From a checkpoint of a small transformer trained on Wikipedia: untied embeddings, 3080 steps.
Each number is 128 + 32 x the weight over the matrix's rms, rounded and kept within 0 to 255. Layers, rows and columns count from 0. Numbers have three digits each.

# gate: layer 8 MLP gate, 704x256, rms 0.201, rows 611-645, columns 128-255
# up: layer 8 MLP up, 704x256, rms 0.211, rows 611-645, columns 128-255
# down: layer 8 MLP down (transposed), 704x256, rms 0.115, rows 611-645, columns 128-255
gate611:139171117157114148111146056089142085163113026134079086123133153156071045140157160113102140150167116099090131138080120109153075096096123111165118075122080136100103104114121135096089106165089202145108153150099104107163068121142136120154076131159094100119117197137166142101208089180110120108113173121138200137098133085123153097192117132115149090100151166136114144148115148129120102157105
up611:152099180122115096116119111117066103100134154171072127073147073066094147144162131097116133131172106137114129162191192162144102118195150113153111114123105129106150163136123127110109179103143128092178111127176188133073106144083171093120151105087093186109114138149113090092149182144133082195092103130182158067077175131184150126126119072154149134084151121106135148157177109182117129121136
down611:107134091134100147170084112130093203126109135150166189121162134159085103110182067167114121102125209126136102121130168132197134054158108151137115170083078112204145113143173143151134163130132112156147143153131175162089156101142124098170148124117132182101171099076090169110185137089076156084144117143114093198135052197125206143118089111094110127141136133076140136153154107140150121094116
gate612:058099133127127171137105117086152137163120154129126067186140123102148129111122103129153185099094092148196153074125139117115134125161140071115186160152148139164043198111141123126085092093120129129145115093138160195141080147166114106095126104130029112151090152101075114138140158130083129164131192110101152102143092072179139096118149122091102152125155121114157119116048112111094147110162
up612:111121133109157120099100142161094173099083136144131186106155139125203109143148156151127102128093155123095159081174123094109178132160133168147061114190092077158098104098168133127090075166092162143177129112136159079091124131155180117099091108133087128072163125153092090141054095135112160148120129147169160128115103151133134090124151170168089113107126148096163151085132148113070133102167
down612:101135125123081100117095131091163115125128136086103140112140156195159124125132108145144129172131102139177138123193149133100142055133080133091178130138084140107119137156119145178113134148103132138183121122093152045108100087160139109132101158059126135163152118089104134108139163131111154167110154117121120130057094107100131155141156090113114112172127161134126146120074162062100115157090
gate613:084161130122149107163088141103109106197112115199141181185146142103193126137168100124139133119121126161093140084079115188151175126102103101107155128150119183091142150069101172094105154103135148155120185126114110136157087081134143123156178082175150116163108146118142143108178122135113126184074102138080129115115101124137168096160141178144121090087076114171082111109117166140178184191079
up613:110140134092154185120087171199095059190106183085091208123119070104163116159072160081176098165150154173147093122163122096162099073119137074119164153107200180136133139174227148110119086115128122073153149191172139185135115101119126084118114130121167154110143119148072126135141163123125137140112141153179134117182139131113145122119102150098084174085124111096088129134092173134108066172112
down613:117118083127098100149162185129133111173168211076086112125134134107142084187069086107155088172063138114149182103121086066128160160130189054122127109143141094116123115129128171182180107128130137147116085117067154119140136187184136126117164142100144133127141099101084084115155141178108136095129166093114152136110179075145140127080128109076113157066124088120116106077133138123107140146096
gate614:135085146187108093149142098103130149152129145138093171098136153185097142148142113112146138161107162139119175129144146160135104094115151165143138118125087189143067090186106043153112146156072093162162113156126120116076113107146164096101143127105152112114068132145135130133159151123099095104135176137093101111106050071110177070142147149154078144202130088090078152151144112123169170171206
up614:114142128136138157098141162122126196115141141130139141168127120137119141105148085108163146212166161104140145108167169153088136216144124101085145091072158139131142160130119108118149159085205089136140105095123110124120119154141112127109164153143168154134132120127214152093134166156178190133116109118138143123128174123136081178163102124144152146103122077125111138170150109151145143156120
down614:165158108138147195099128129085139122192118077070087132147082101063100131153184137142176134143114156163152138165131163157125113117155097110136157114172096141090063118143157139165197132134186161102119135104144150160142115150097115140124141202188122076119087148124098062147097132151152155144167144185083134164074124106067128109165120155096112124120142113111121124172057152084145124133090
gate615:144141090135104156140166133174157175113116113136135117097133120143121191140134157140079107081098100086149104120080172150183084158141098153151193141147093139139096089115164132109149085096074128171115169105088146112178147135160091080161129101130106141083172186121184134132152132152157114149131090133090084184073122111085142094114166133097141119175102135056152140120108118088212081099186
up615:106123131086148145093066120135141083112073142135116096109186152119098105136106145125113150118158084128113152133161085073055131187105156144141151071057178139103093152153134144089105104053139162103137172115191156107111133128163099151121147052096165177118123140150118144131134129084145166114087157170171150099215125128093168103137020118073161144163173120126105135144166113196176165095144
down615:154114123096127126120152080139098095093217065127126117155126136111106116122117124169110151136101133035070120099072138141120142140108142049083091168126134135117120150076170134105047145051099112133061146124120129148132131085063094140132072133187112100129142123174125133099158135151113179158105138146065082120103133140118157068148110100105108167164098119114082147096154135114144069125091
gate616:105156094088111144117091146167138162077125147128095147151131118147129157147077159193170065069093124109097119155147110121107104197150065146073137124126179148164105136132157077100105125176160145148092151084105188062109154064172138066181105117132137098100119150123131090131144123160096114130053180114117115076141094132063107115177112143108072136120094090118145089114170122071089224126108
up616:105161092119151146121154090127063159152098176133149157091157122121134175161191133109177080066094086135187136115166113098107131142128168101129108116076096158149094142140084141132137163187162080148086201149135195144145176142172118161091121098168149093113093174110070107098101158130102159161134152103098094193169128188158156108173083109167088131086110116107105157084176117132118112104094
down616:151104132088150119114139118116142190108181098103104159176136124178102100170089183161167137057045107081168115131134130120200185099142216103105106142054118159171127180175131145135137133125116113158078108114117139144137196189155121093177103096181123168122051119167200100138153138087133121157121103115144135129104184153067195122138138167127120118092108092103097117140110193091147108130147
gate617:130151122084117206153196150166081159074162141115151106139088099099143107135102109087162112135125116101143195180152163162116126077139156154119147127099116144156077144076104088073148197158190106135087114198136159134113104141105116151167127225140159150150090118128167153143092134131094111089134089143073155179127127156097087092148173130138114122189133143177144118200134121120155153069140
up617:109122150129114129119133103088139123119144105075091134130105147127135058092170155128120144112152149130142109115111123158135118154096110143145118099048132098125113126106129133137141125125078159163108112107209161105173114149150202158146125077133137158148141120133163109099138151137134153197140148135108137153075093123158126101136105141148137102154113171133138123161150107107059152151155
down617:092154098028071164092146192134155191128152163067089100131045088105143184143130086069147110114190139124096134139172124094143133118107153088115098082088162109192136101115125113093105142106128120180182083136095142156107097127124131163102185110156129127091080137162182131142140166184118155125088101086113067098096131211112165099108109124128146155142133083161138171155144190098111154141131
gate618:087107141096116117135086147091063104156126159101096152139141143130170167157121111137167107096131078126095144112144183110147203106048136131108123164097078112119084083096150131111172093087118156098149147160149114157144141077119125089096156095115151084154129116112008131125165099155117117139124113089050095151135150182114131152184137140078096140133117089138123071116113131121097147087129
up618:100124136142152115108118088086129114120159156101101161151190073164112165195102149150143072120123163085091127136152132198132104145134162119154138076132111108100112150127129106067095146112182133157121107107069121140097119136174173103104147144109118111063132179157072142085199104156128124130163168130124109135137128166107116057172163083178155133080114147079130113144099095130101118166063
down618:125184108178115125132128136088119130070131134101108105170134139098132128195101147094173142089142119161107160179114128129135205145121106147150110162037119160196138138118106180121091100071123152124132096138116127105060121130122093126115083111086091122128082134155122130142117086140105140166117115102138091130147146101113171097074134151108086073147074051149120156085145146172112215064154
gate619:146188147090149076155097067150111159108107124169146131068152127176104138152191132085093136124161152152122116136159084130105074118144129089086105107112143055174109128071139131092185148111179169205118124135095114158150099132107153094072137095138082084125092082091147109134147106129126159198174107178101121150150089087067096129116131207172113130103085114127118062071166148140100145110148
up619:094119109089182096118068137122161106105145035162112165139084139148205025099099147140111164154161172103130115110095097119160093166175184105158120124091130106131153076124097107090136149113125131153115164172181166072155143098131183133108123139140137137155155147123111090098107133144108142144162121084092180118123095144123138140138133138109145133081130151154104075121186092160138134117115
down619:150163128106158117163144090156123170126096084111129125084092176153153108099051074161105088143085149188138118172124069148142103122140087129099117069161169153104067061074103113049088085148175146101106115114171104109148127143121103127098125154102104147148145112108137106140147146102153136151121080069148168174104140074131138112182135114144124126119143167115104194180160130132033144149097
gate620:120073068109149126074105138093129069126129143136153114177133123146157125113106119135042153137068129113104109128136103079131142149149207170115137135179075143100070144107181177180141112198130078170158104084128149138188097117188128194067115160088108106103068100160101111132170091107169140126160133111146159153125165150083147129137116107086155146071154131160097116085092172143079108129079
up620:100076088103144138138196095153102109080123094171066128111126124114101139124088166133083126155109171110118099079148113088144145090131174155098170105106130179164078131208148142150121093127180113099137105110111115173120182120138132101116105116082128107154112183129018135109145097205079072133069176175085112084178171146138100129125085095119087161041158109132108106097147151122147176115117
down620:098193153165129144094119131133146202108112163166152096079093172156119078162141124131147127105126155139119114157139169131138103101119154156163143131127149146167141152137097084162057153108140184116183126098129146177123109175125176095142185120145187130092104126116177082096082134142108088144121155152083088134167164131160110116152079088106112119134109135138123166083199084151141067156115
gate621:078073129105160132107131090110100059155129142163112132180116073170087104126164136110083110139159127089150120128064160130170122134134184109093114165121129136106107098101083119143093139185164127147133115100111195142141145123116142095144148134082135160097144158054106087111110150141151141114139113092102105072163148124102081086162140161045132107163111127124039109136120116091127104150148
up621:099117177169137108117141129093139155062143124071116138092138141084161170212107134151129176146128169142129164173114135165090146138171079156165093131129157158157143144136128113198155130156145133117104100125165124123130190159125068092090112107125127144118118125207156122183067085091102114120079130173102146193118177144166168202109120122158136144156087147131141159133193120090167091125132
down621:133077126139146130093136169176115128142075077161129154099051115156161137128153117077102144130124106145119115136137139120153121168102114110128134144118095156146105074121066133076152130158101140083104089161118101130084192088100165142084181121174124164117135121059178146164083124143112081104098173104217068165107185124113056158198149075226157129123160072180090190072100084074136134128147
gate622:120163096084110203105084136096097158129105159105110100177106107185143107107129110099211113178086150139153086131169092204097102147109126180082098150137124105147092137118069113143142148130114113081109169067154066126082114108113145180145136143102134119151141157099159111099092140128175176107129061182185156195136104162170122108146138123110185111149087120124161048098145085142108108069127
up622:084081085078099113175108159161096185111137184124130142132070144132134082154096121137201037105101152150135157140102144092124155130189133082144115122167121168160093105149121124116119093089109143132159166158117150118146121169142086083171187162147121148110161160122079147088160121144076137151130145108143085139115080163133189131132153217092131137135110168128110093117134091130138199086196
down622:135160159138104166133174191188157152171105111121112133172125153169084123131156132172120051096186120151138070135147113138120102135088120149160114190132141116139098103202122078174162110069152105136090132100110101144131090154108119085109093158132116142114151100103095146168130071143174151140212148064155078191149154125126090143080080111130125060108106130125097155116158126127151143090167
gate623:196139043184139102114141152152104092107105123181155098076176162152162135067106136118094153083203137147119141137182071125148155141147097182105116096099146085091157069160164070092111096145157125134053086103108142122127149106148114067144117101103116062195107188111109176128110103111148104083145195131121118147144129068173131125144098121134083152106151108137159154092114118167104173103088
up623:092112149100160090086136170109106143170140102142111123104074138150083128100112138168164196107095154113163113133137139111133124121161082139131145152166143105192120118105084123145131106128105172091093131156132068197130085146125190151136133112122107124152109181112169104196151107074180152080178141102171117138187207087081079109120101121121126081187183119182133132146164170136174094114166
down623:138124127128096122116147063108093125142136075177096130138130133191156081147145154156117137149137112110099106200095091128145134086065103166133146124170085106102110164028151077154066143134100120166167153098128150142157095133074167087132168173167109126097211121066106172127079081134083183133107110140168121129130143193143144100117088147115117116099079103107149158187142137165100115128091
gate624:115072092125119158081152124133151140092161142138080148093086094141087174142141106071112085141131092106125188129205135167107137074136150105147140108144151128113068164148129108133096101105091151123125086111094179066091097149154101126208109166128079088074100145129085110109135121099092153084125163168086114110147132106180129173153081125128094147157155000130128172062124105142144154130062
up624:129070113157104146108160152099159141171130131097166135092164140190149147119151035112116099111129143082100116100097140139105083099114116106105154181101153084138139152149200166158130133174130158079175023056162132096106141174152106145124086148131086139067112117152137142106153165113183130115145139149130139119102130123151125134119189097148094141102153164154138164084150151125169164132141
down624:071163194147155128109162120179164091120154144117119084126153143106115153104145096069067148124111096035166178132134095093128135119195176170150135134105147066115126110117176162066116194095155078096115129096153097129123126158102094103100169099106082192131149159195166165196084131130138188127167089127148166135127151113116163132095077163140088130106142152124106154132104126148191129115075
gate625:150189147150149131125132140158125101108106178119136106168100109170202126144125160135130133126154142154075145105111146185145127100123158165113166094108128119134156133113150098120082140169103149105128164076135107111124110099154171106135185152125122198119104140142143094172143141031145172088171151109125114191106083164103168122123122106110149134083132112167132090097173189097164122137156
up625:082126137141103090125200158108138101109212147116139108154108146136154156133166110118127128080117145140089140137121106076187132111124128116090209130069149104079145132097163116120103121094138166133147220146205143129119104131160186107081144125111203141106107094107106143129074106136116068096156120125142152125135090132098167105136081154078112119074095131126101153089146132114126104091192
down625:082120156146101116132158112088104143146161170144112143199122107113095119150124138138174111120170081141118075158138128090157105171114139200127085154147150124172136195118096141133110143106175170151117124132130080119047155117065157094108094071091097147132177157150127140139145132143177140148116109122132149084103113106130101107158074119109144155101161170146127151102132151145135139104207
gate626:157122183127151172047072140146160171100162167083131176185129099137192113111125125149185137092118102138094173098124138137103089167158170123077131142125094127155094068104156131159155119115158144164193138163090125068129152195158168170138062128142149113114096136112149120163104164152201098066144176135105127106153135143182131125136128127181120098121099132179131104109160132124138131075137
up626:157120085091063179141187089165101108134135136163134089111143134168164098174125086184065150118160099132115082121163128096071187182122125128096149159104154158119098138142123176149195113140199166092178158102136092048112145153117128122157142119114163094155163136114149152140061175175061123160138186162072125096088136150134153161117162174068077159102166120087147112121150178146129174121169
down626:141126151174113093096138170092115149071158184079093102151159098087145190135125202149112135117165143121149148124134123027129110087113150145124107081099109127138127099095164158049116137087194117093090109130186127150117124133151174171115038202161157167040110151165171110114092114159170085098144061071113089159099108111153150157080114138107148076148135132166171128080154150087158166150092
gate627:120139103125095206119070071079123132132093158121095064164162148121147126114094162072147117084159102105130095136128090141115096137100127066104087109122128047120120059117166066126124114168083149081123147102114177121119164076110126126146147159133101106078137150077077147120194117162126135065096134141156128108105117159120113080133030090143106028122123115147186128093122096077212105132166
up627:110154149113169143110085117185192141123131070070129106147118157171198087143156069197120095129141091218166122148127110129101151094097129171106155131127113162136134076136113193150136145068144131146112121193099115068152081128114151120118130185106110122119077137145071100093137091127119143171172141105135085144153141151156117114177129126128143154144083079169118162145176088134116045119127
down627:097073193123203095169112118115130098123182195064118115098101135174092054107091091128194099128123128110148187091104141113110156136151137138170144129080136148134102157130158154114116067157200092134119145069151175108162155119080148081143134124103110082147126086113179113146078089172144194133091144179121079133165105142136158178142084128138119118071119166154164127160181120033144155143133
gate628:122100176078192154149162135082093155160119180158187138083146157148183153135128165119065174145174169175127147106108108162070157122144109144132132149165088159136107097121095151112120140160197159150134121113097135138118125090174134088152162106148184102116111094092136119128119171144116125118165120098152119132094125069138140120135110094159166101144123103102060132058111106117166081147126
up628:163099115130079098142148187136100147138128078127159123110111148135119103140151102116140128120085129145099107150114201150153126091123159111136174146087121099146122201097114141173145148074144107131131188089149192115121129161171147151123111123142165149134107231125121154130124136101127153133081134119085143106073143167099159119095107143162132165092079088192136126151079081160164183160148
down628:108128164090110139105109107126150087109187096170124110192122100093115099099078145168121134097124103127164139126055135118137210159125097083154153120114049145141109150141121099104134195110103126172150085095140092088140082160116078135186099114103104102095167105194153113156123140118139150101145132106146255112123144166108114106175196121087161096077138134117128117103216149127072142148124
gate629:177122147167132135099097057169076100139138154122159096097044121119190091102080151124100080100125112084151180103087150162105119136132087096133092084079149184187137100116161129175170101142140112130122138130040053088111106144149188105122146155133114159167115139145139091095137150181156069146120154105125146088102114128158147112086141131111170084140123102109120191147091137086162110132131
up629:119121119061134155121133155152167114130130143149162123173165100115067068155158138034162141143107125060122179182121067131141094065102121127125067156141150107081171099155172100138089087109147134162091113113111132103148144116176168128127146145117171119133189134133124097147201162103170086118127130159113127112124106196086135127181167105124089154200117118063127161109115130100156133155175
down629:121109086131063123118095208069091154120085131112119153057109114096143191059144129117121119152171147119130184098154125061145114120160107088123125114186134118126118167070103146214123112141155117173068135129129142123132126168135115146061131127106123152121102084145133101102133156109122167173114116157144086133083133132067142088068120098166163179119106130150105121122113051088160169150084
gate630:146131141132165104132137177084112159103147142165117106135091153134127205071131156117130113115176103168130124125145096146119144132152163081137203136108083107156085088174142144136145208158135222150131126165100178103108123111144133172157126148141145161140101110123172124130179189183150141121108189128041084124118100136087112076135115124068150119174137069114147139111193158091141093135135
up630:118154076135101090172100130070160163118122135146107142192109157143140131140096103165132171069099126166157111082157155117078132144092189143165133159139151141082121119100137169070145131119150166135126167094116129168093065121150151205121136171136143139112079190103121142107192141135154151092160135091160062121093131155120168055100138124059089130131185118156184153073140074167124124156134
down630:132154080184130131130134165113174138181116111132152136156101209113130086112238084131092059124152092173156143113068131159080103137151140169157154097105123107119138053168146076143138120107131155165070108087140127133064113115146134211178175146096118159109113137108111131126134096127206084091075184135084103142145114166105089137127142177136095140091178082081177145061132126095094097113136
gate631:174101043173156127122159143121152120153128159188137127183151151142128118109142120169169086100145141096200146094098126126126063157134154079122061098128086141156096099114121072131137119108157092149135131113135142178158114112104071117144111084157159084148121142086156132146132170145094096074121110103118134109087154143133133118079148139113145131092079148136119135106093163045095123094123
up631:091102136120071129073145122076156139150110128110047137152117135107172145152122079182114106112176120171129094124130134165134102144105136129077173131136054130117184123110123107118170118144133138104153098100145119115076128128109115182149099166153071115121107103080125129137109138146108112129172162098131151091119162133071136147061095177126182104120082098117165125103056136150193086093166
down631:121107203100053142167104114159135110099115147121062119102124120066026088127159180129128152122095097144080152118126136153129089112115102183142094160137102197081115130117191153164163192111126183155143163118090099164116150160098095158129083128114094170145184154079157121135113121154126172146128179096098220106121099149103141157104148138113128148085150139160169158050111124076147083156069
gate632:120060195108113122137108043122141174153140120136116146075119084089131159102120142127131116162148055124151188096132144127084136150110170090139123143163140131111132131109087141084162129152106188069100139117117088110079201122119102100180082102174144092088169137114141087152174146152158195124144141109142115141112123152113118144124113093115141118090131111126091139148071143129102096192144
up632:062191123087148116149150153124114144147121090080141096156089136102115117068153142127159103110131097169152144167095185091100084140091154135176181084161136100134140147145143150162127104092149103092146123167134129080091148165167116154186156099168101140132131167109080102093118127111099101129137086169104122153093183117127050125150163089067079143088167179064068185140130124156124108156118
down632:093075103170133161116114190123163138134120043158193053085094085074135111104103122132106190166145172158154094172111094123108125146120159134186101082138131132075165149121106084161084056145175168144142097113146162143103139141143191081117171102092143140094144151122088156163168105143117119130072162100153113106122126080060103154170138057099122117173151169078162086123173110113119127182101
gate633:108110067149147195113173108130118075064132110114146083134125134141095105074163121110092065136095186106147085121103108170091134135184126092141102135143095075208120157089144095185171154103108096122093194115073109125080124152128127104165134131163153119106112111120152150104079130135120068126102128111090159141109080109106115137123124084136141170124099124130139090121173131097123158118137
up633:086157158179112090147069119125111093065075125087059172141066117123094075165068129181150064098164149117092154156110162114181083083133076105142157112069159148175124151121118089150193116092161160091097147127152162170130089191097119163152192119143095112138142130144092130111116080118093178158154114115092097089132095131147165150122122124117086149110135068096094099088121142121097117158164
down633:052123133143190144155128160103184160081149135073086174062103091159132080142159129154148110092143101156152133139115166093095080147101112115162108085103163127135155128122102150089152073124118078095131119127141159182179122090064186106151115150115150146070122136083078064085139101149118106190149127118152104155106160155196146144141105095116140153063146102113122104129143160175195133139143
gate634:190073087139087108179200188112129144141180155079144090106126172142111091143092134129123191135149121162139134128088159185133143080108115127180162079158164147132121066166098099136163122137145180121126144097111162154111168117115123150120101118177128060204102140162120046139085065120138124097116153127180125169188129122117094135117144066117133075188108119090144122149112164134080127105107
up634:090090173084092165068124080187149144133161109127124119146086134168098079109120108103118134109217158159155138152136102144083199102096131151097151141136065150088127170134084178112163136088127142023090139085152076098095140189138192190081101119162195179110119121127135147165104177135156134099091140122169147130121144069147099171118173120123182147111134076113132156111178115133162064116164
down634:168182140139115094114136154093123102140117116080134108093082127126137131134158168142133163138134031067102087090080100105085173147116147156107072129148075075123105152096092103050132155100126100140121150168174064102116111155102096162119117098180151115176073095157104120085213107143149088103116075173145090083115152108093189154118030146106142181134143083163132096105203138130128108118107
gate635:113082155132107110141146161104105148150097112110133181182123114073097136146101171141172144162076113168197064131102137092077160115121122140138074082130156143109169134202128083141172141151158194107131139171099128146079134128103147098172127084110154133121101120151056107140147181113144145129123157135169141126198104167117049124162141112140143140085169120092186113198130167121118083088102
up635:178184139170087130125139181089150125108153095149175075121143153184113105143085119122143059108146156134137087101018135152164141170113105132162111152183123119107156149147162158078185107151163078119132180165161097190126135110125135152146078065152134101123148092124141166112142086131148114067154145095136152110137140132079131157086123156129159071091174157151091170149089172159131147189085
down635:185076154119120177125169063116156093135159126139098193119140136098140097136073104201156161133109133110090072128088135136101132090120190168130152112096106139147174121139133124171187147153110098171090106146090128150112124093114114115134124107088159097107196137062133168080155116155162132127083165143111173141133114123128221127143110176065086134149132102153079064124077157149105141128112
gate636:105145157134121146138147118116131125148128127161209105159144122147149168140197169121145189139139145101130104150083138114158137136141125144082146044160122115100101108076149165132138195099115114118112077163123074059122148106124127114131121153128087101120089111098158101176126169151129165078101154150110170138145167172077135064080175182137123144114138137115074172042102169130113142198203
up636:106066156115072158218173127139138051121119138135105119086092164096124170154142178180132124133166117120148125067160125119169164115151149125112168120142167094126087172084120124139142127119134112122130139155141106112128147118120147163183144112143128098161102107121160116174067122123182155124166171058115125140171073091126191087113084161147148129125120132130111103111170176235108119159100
down636:132128119154095148107092072118117124103110071141150172116105147113119120107149075140101132170080102147081092101158126182136165143102126101144104117153106118149154119114088133161102166113147143094146105115102138085173092084178091107142133125153143116155127149105183166131090128150166080178093124176142109127140105071124067149158093188118086086113168150084152119195168138099148161111136
gate637:146103000149142137091168121195164143135109127123095091100150065114133168171147101131141096142146060116117113082081126170095085110184124113129190074102149097095093103056146141134093160131093193140136106088126148118153113093057091089096112170123116154186118173141126133059200101118120062086119113156165148105118142152128066103132214139180081116085156165095105167140070066121086112122152
up637:101148109136167038144177129161100159130164085134089171153117134123183114140171110171108112141076140137145079169155111106117088163122104095159142127145150105110124107135142123118131156136150175129127119137178149085184146158055185164110104142195123133208174111192113160151154112130195143156062145132116097062160145148154132185132122143151161161161122146100081114147125081036130095128165
down637:141108120063101136122128132114148147123198148126130163136147130070150124117158135162133109098111119162164158054139159101108109131119211127114142090149142156098146125129100181152161103113120041167123150098145107083096136157097189180130093102119144099141118129101102183113153157063109132138112155052129106140100136167133167107170148118106199174106106179104101102123076121111108152128174
gate638:108128071156106157133133092113117174136070141125137071094089148192132094133166113157155100175069114122125148172109142109130090119189128132141138105122037171127196181158136204133140173116146086134123100156143153053130137147155081142213131115096170113181109159156144122106128132052158071088126133070163103123084204141155132145101118139067112170153211147141135171084101112165109128095135
up638:107084084125159134104157153133114146146191154101090131117075178122082157120083109100111085187136121067141113052159097149184146057185146145128146116113117100095144107126179117112154127087126116055136089117157113115074127196103141123112116087187156076066127188142168198130136170107165144120094134147132202142121109140170126094117122156151094129146131181046136160127168174101134163099087
down638:136114166116183148196125178109102115132149144096141189144106119132144129079162148133162187136133138197207097128181154110146124113122044121157153167119189094151096127181086099139135180179097158064152151123144121158088114095138121112160110153138111107116163164099177139146116053128129144141136181156081142117130090180133123134097139099103104157183120151105136113104088115162110141129139
gate639:090133120169071129098096072126149125135160100072201143127159083165120098110069106162109143119102106118100167081095148176195103094095131089104099153144162148160109100109155162162112136121177162144120193127144149095206152085143136099132136146144111148071172115104117101209099140130136077101135179124129124129146116098109146135157162109176094181204186098130133159147145100094171163128100
up639:152134202165122138091106102150104106139096144067158138188164109149123068092160170129104089127121118143174211110093177141108133099092148084134126179125075144112154134152145175118137126133161147132113154209063080105189158144161070113103122127145099161057130116110156114191098124143120057084119147113121073127156140136148173141138133113153156171189193100143176150121114124166128178124178
down639:128115220144109112067117155202145123095090115194149162150096176147177121098193176161110098068191101150119130104105168132122068073147148142130121199121113136102164128073115124099109127071165123078140165155134132109165102096123116084130111130093120087143118104168166131162110166175151072117108136145134175094131095090147083102076147147096110139138096133131145196130163042118142098101109
gate640:110173123113117088142130142123120107177105162089167092144186139154174104083087141081061110100125135116115149159197136121109157092172147080093144098139146122164122051172059134095161142133107122154107151093171162149138142134079169147078118127077122147162140215141102089144160141137154161113136082140119120168026123132086126168102154164062135164113129086105126170110130148100092053159128
up640:155154127122126136238102113089159075150147151135161156075152115149119139175109074075115192157103104139122128098069141149129094094109209095142127169127143148065084138146218141118111155105168083153106147154143183134156110077126107126157124111097138144132116135122153136092190169173147116113070118142176122121130117094105125093124134146169141102166122092123108163177160039157149131111109
down640:176093128188091133136140075129070151059144180189126161100105146064105123103069165139097182106139160134117119140117189084146129151132135101127143104114126141124100181183134108080169153089105126139145188113128118119149121127136150191153121165133099147115157071161106079152083115195129124151141152139187105155111096087101148150151143124122132124120111108177146117169156159169119123179070
gate641:147135084157105102100198053055140113098184095084177155151131064075149127174110132117125152093141109114170139086123123123140119133106099174122131164178095092174087084075093087162102106123151110108140106115149085126101174080096150131161146147154041136059119136052138106183124132157123106138097092110151150151161113121110165120124173173108194044102122133107166116162213159117092166105088
up641:116140112091153125150160108131132117116136132135118125105148103134182077131142114121072146186105094165176060182184092112134169138155148128136090101058141148157128081096139114173098167123171133114076057140088109068142115115074146077126099100087115117115108012124141103083141114181141068114166127140140126167168219093121134118163117065102135085168121103124149115144126173105139140108128
down641:107117118121132123141096146151120134113199145154127097175140102138113138139118201171195070159117102082147110155119105153217136133152124153151107085126112144132109097191131079103162164172079136124145122115115142094113162152162134101073096144083118096098122095088127123118162196125119124106200114090092110144129171173149112144174124077131115105211205089143193115172084149124142181167188
gate642:140133176164155127169101122129121106147130118116168133121079132090150142161165099142107111064182174140149157131129193139158148137145142176089155129166105130153109147116095128108140145103171122122129109106100118133153132159152147073140124090141136130091104128164186109109128128155151121151170165166175137148113120110154090165147147130115119199153156146103122148145087212059145108072091
up642:102151100105155134106131166135125121116065117129113117108121109137153108129144114146122131169092116083081133053140121123138125175062068164104121120113117114147128188181106153142169136137122172119133179105098112143125111156110177145105065092097152053129068017126191088123164114125138124142066135132104143130147072118146126140129132118172115104190110154113120105173141053158116135123157
down642:157170157080112188161096151171153159127123151166182175097149135123133127123148124094082097142135124127149123103120109183080082155135152180165070108163183104174157079120153127147083134092131104086133122174147136186118142099109109105150086089164141089117131087141148090177136121108138110169146174138086153106146145116135118113084128084087114200109090130074151107087143099115171112187097
gate643:146169143122095161126154114158129172137140176124158121188149117088103155049150123112144109156140084085073070153098163145160135102137152086154131184145083104096143098143222103144163054081166082118125123129078141134109098126130215141084138154206179094092144135106118118118149145163109148119130092058138124140115079065094168149113127125017120145095098146106088110112107093052116133121134
up643:120090141088098114159114183100069129183123116111088105154120102156210147136098074084091139187153135117189173184107184108147142095140101052117121107093137099112139141114141160160091104126111086117165145051175114093125104137112140132082112139112158179193093125132122191132160101094094153128112130158085145132175088127151177160112146152134152107106068159117140114111128122122147126128186
down643:096128181154154107109151157130146106126132126082148082124123114147172117121168104125099113114070147092112122174156125153109095174133098125121086092064133145104085084133183139154179050116081103103136101105130100155125128106060095129106050152153113106093114086164140131062104151124141084087120062119139131119124124154164070126130120186160104115160096177080164159197152140134116133112114
gate644:109139112140112104180119100128128148134073130105094178111126165186135135155137096095100126137117150190145089094136129162174164155145138166127147147092156162125091109084162097116101050145154132122129134091070022165100111141155143103076150155115180114117147085177076157158171103099123108139092142125167165127060116073091188080171155122150117099116068129097101156142180153176127149157077
up644:132186148153128147077158184153128135092146127171186122097153092109129062050158138129123109162144128100076106120086186161124158144116080136104190184097090172178171101132131107105140115093149124069060161177154176190187104170147069107142101078133134127073109113151120224123140090147127079056118133091190110133177144130126090116126134102132117068143143116093183098101137147160138154073091
down644:147123082144113158156074169163148147088122150158123133165114151064143124141096158185126131112175108121116068151193118090118109128096137185084144148127107128180129145123124129117135189171110169092140097133205136119117148060127072061126097117100049083111115166155150124095093116113176129115174047118112090089161172066069153144147114097177138107136082089127092093075167173096111067123143
gate645:105136073133164146118048135108141119141128109092084102137137085126190118140119087122114167093099162116123157149141175098053110134145109117173070156124133102144162159101120159156119148200167145113126108114089112105111116148107150117098093115103091112114117132122097132147130156153095127157129152064086145133191108105121173075187136115136089108141102146135111125127113150114097162096191
up645:068166092121168162122103104177109098035105134107114148118122134063095130112110131103142174114144126137169105106103133081062163119134126142134119202155135156112153133127143125101150168169145122188162128093138180175123115093106149127117109128111124171101112163133135100141145152143154136069103107132078090072109138139150124125160102122121161129115139135145069130100171107130125109074194
down645:116100092117184112113124136151140173084115124115157127167130099120112188150106074110184105093076083153145117117091129169092118144178101097174077113136157122113122212147180119072107116157097090148081091145092103156125126146122145168173111097147137139136145137111146119119105160097145131146141182149128061095129173153122163121109104089108090131110121122128138105091155188150151141134127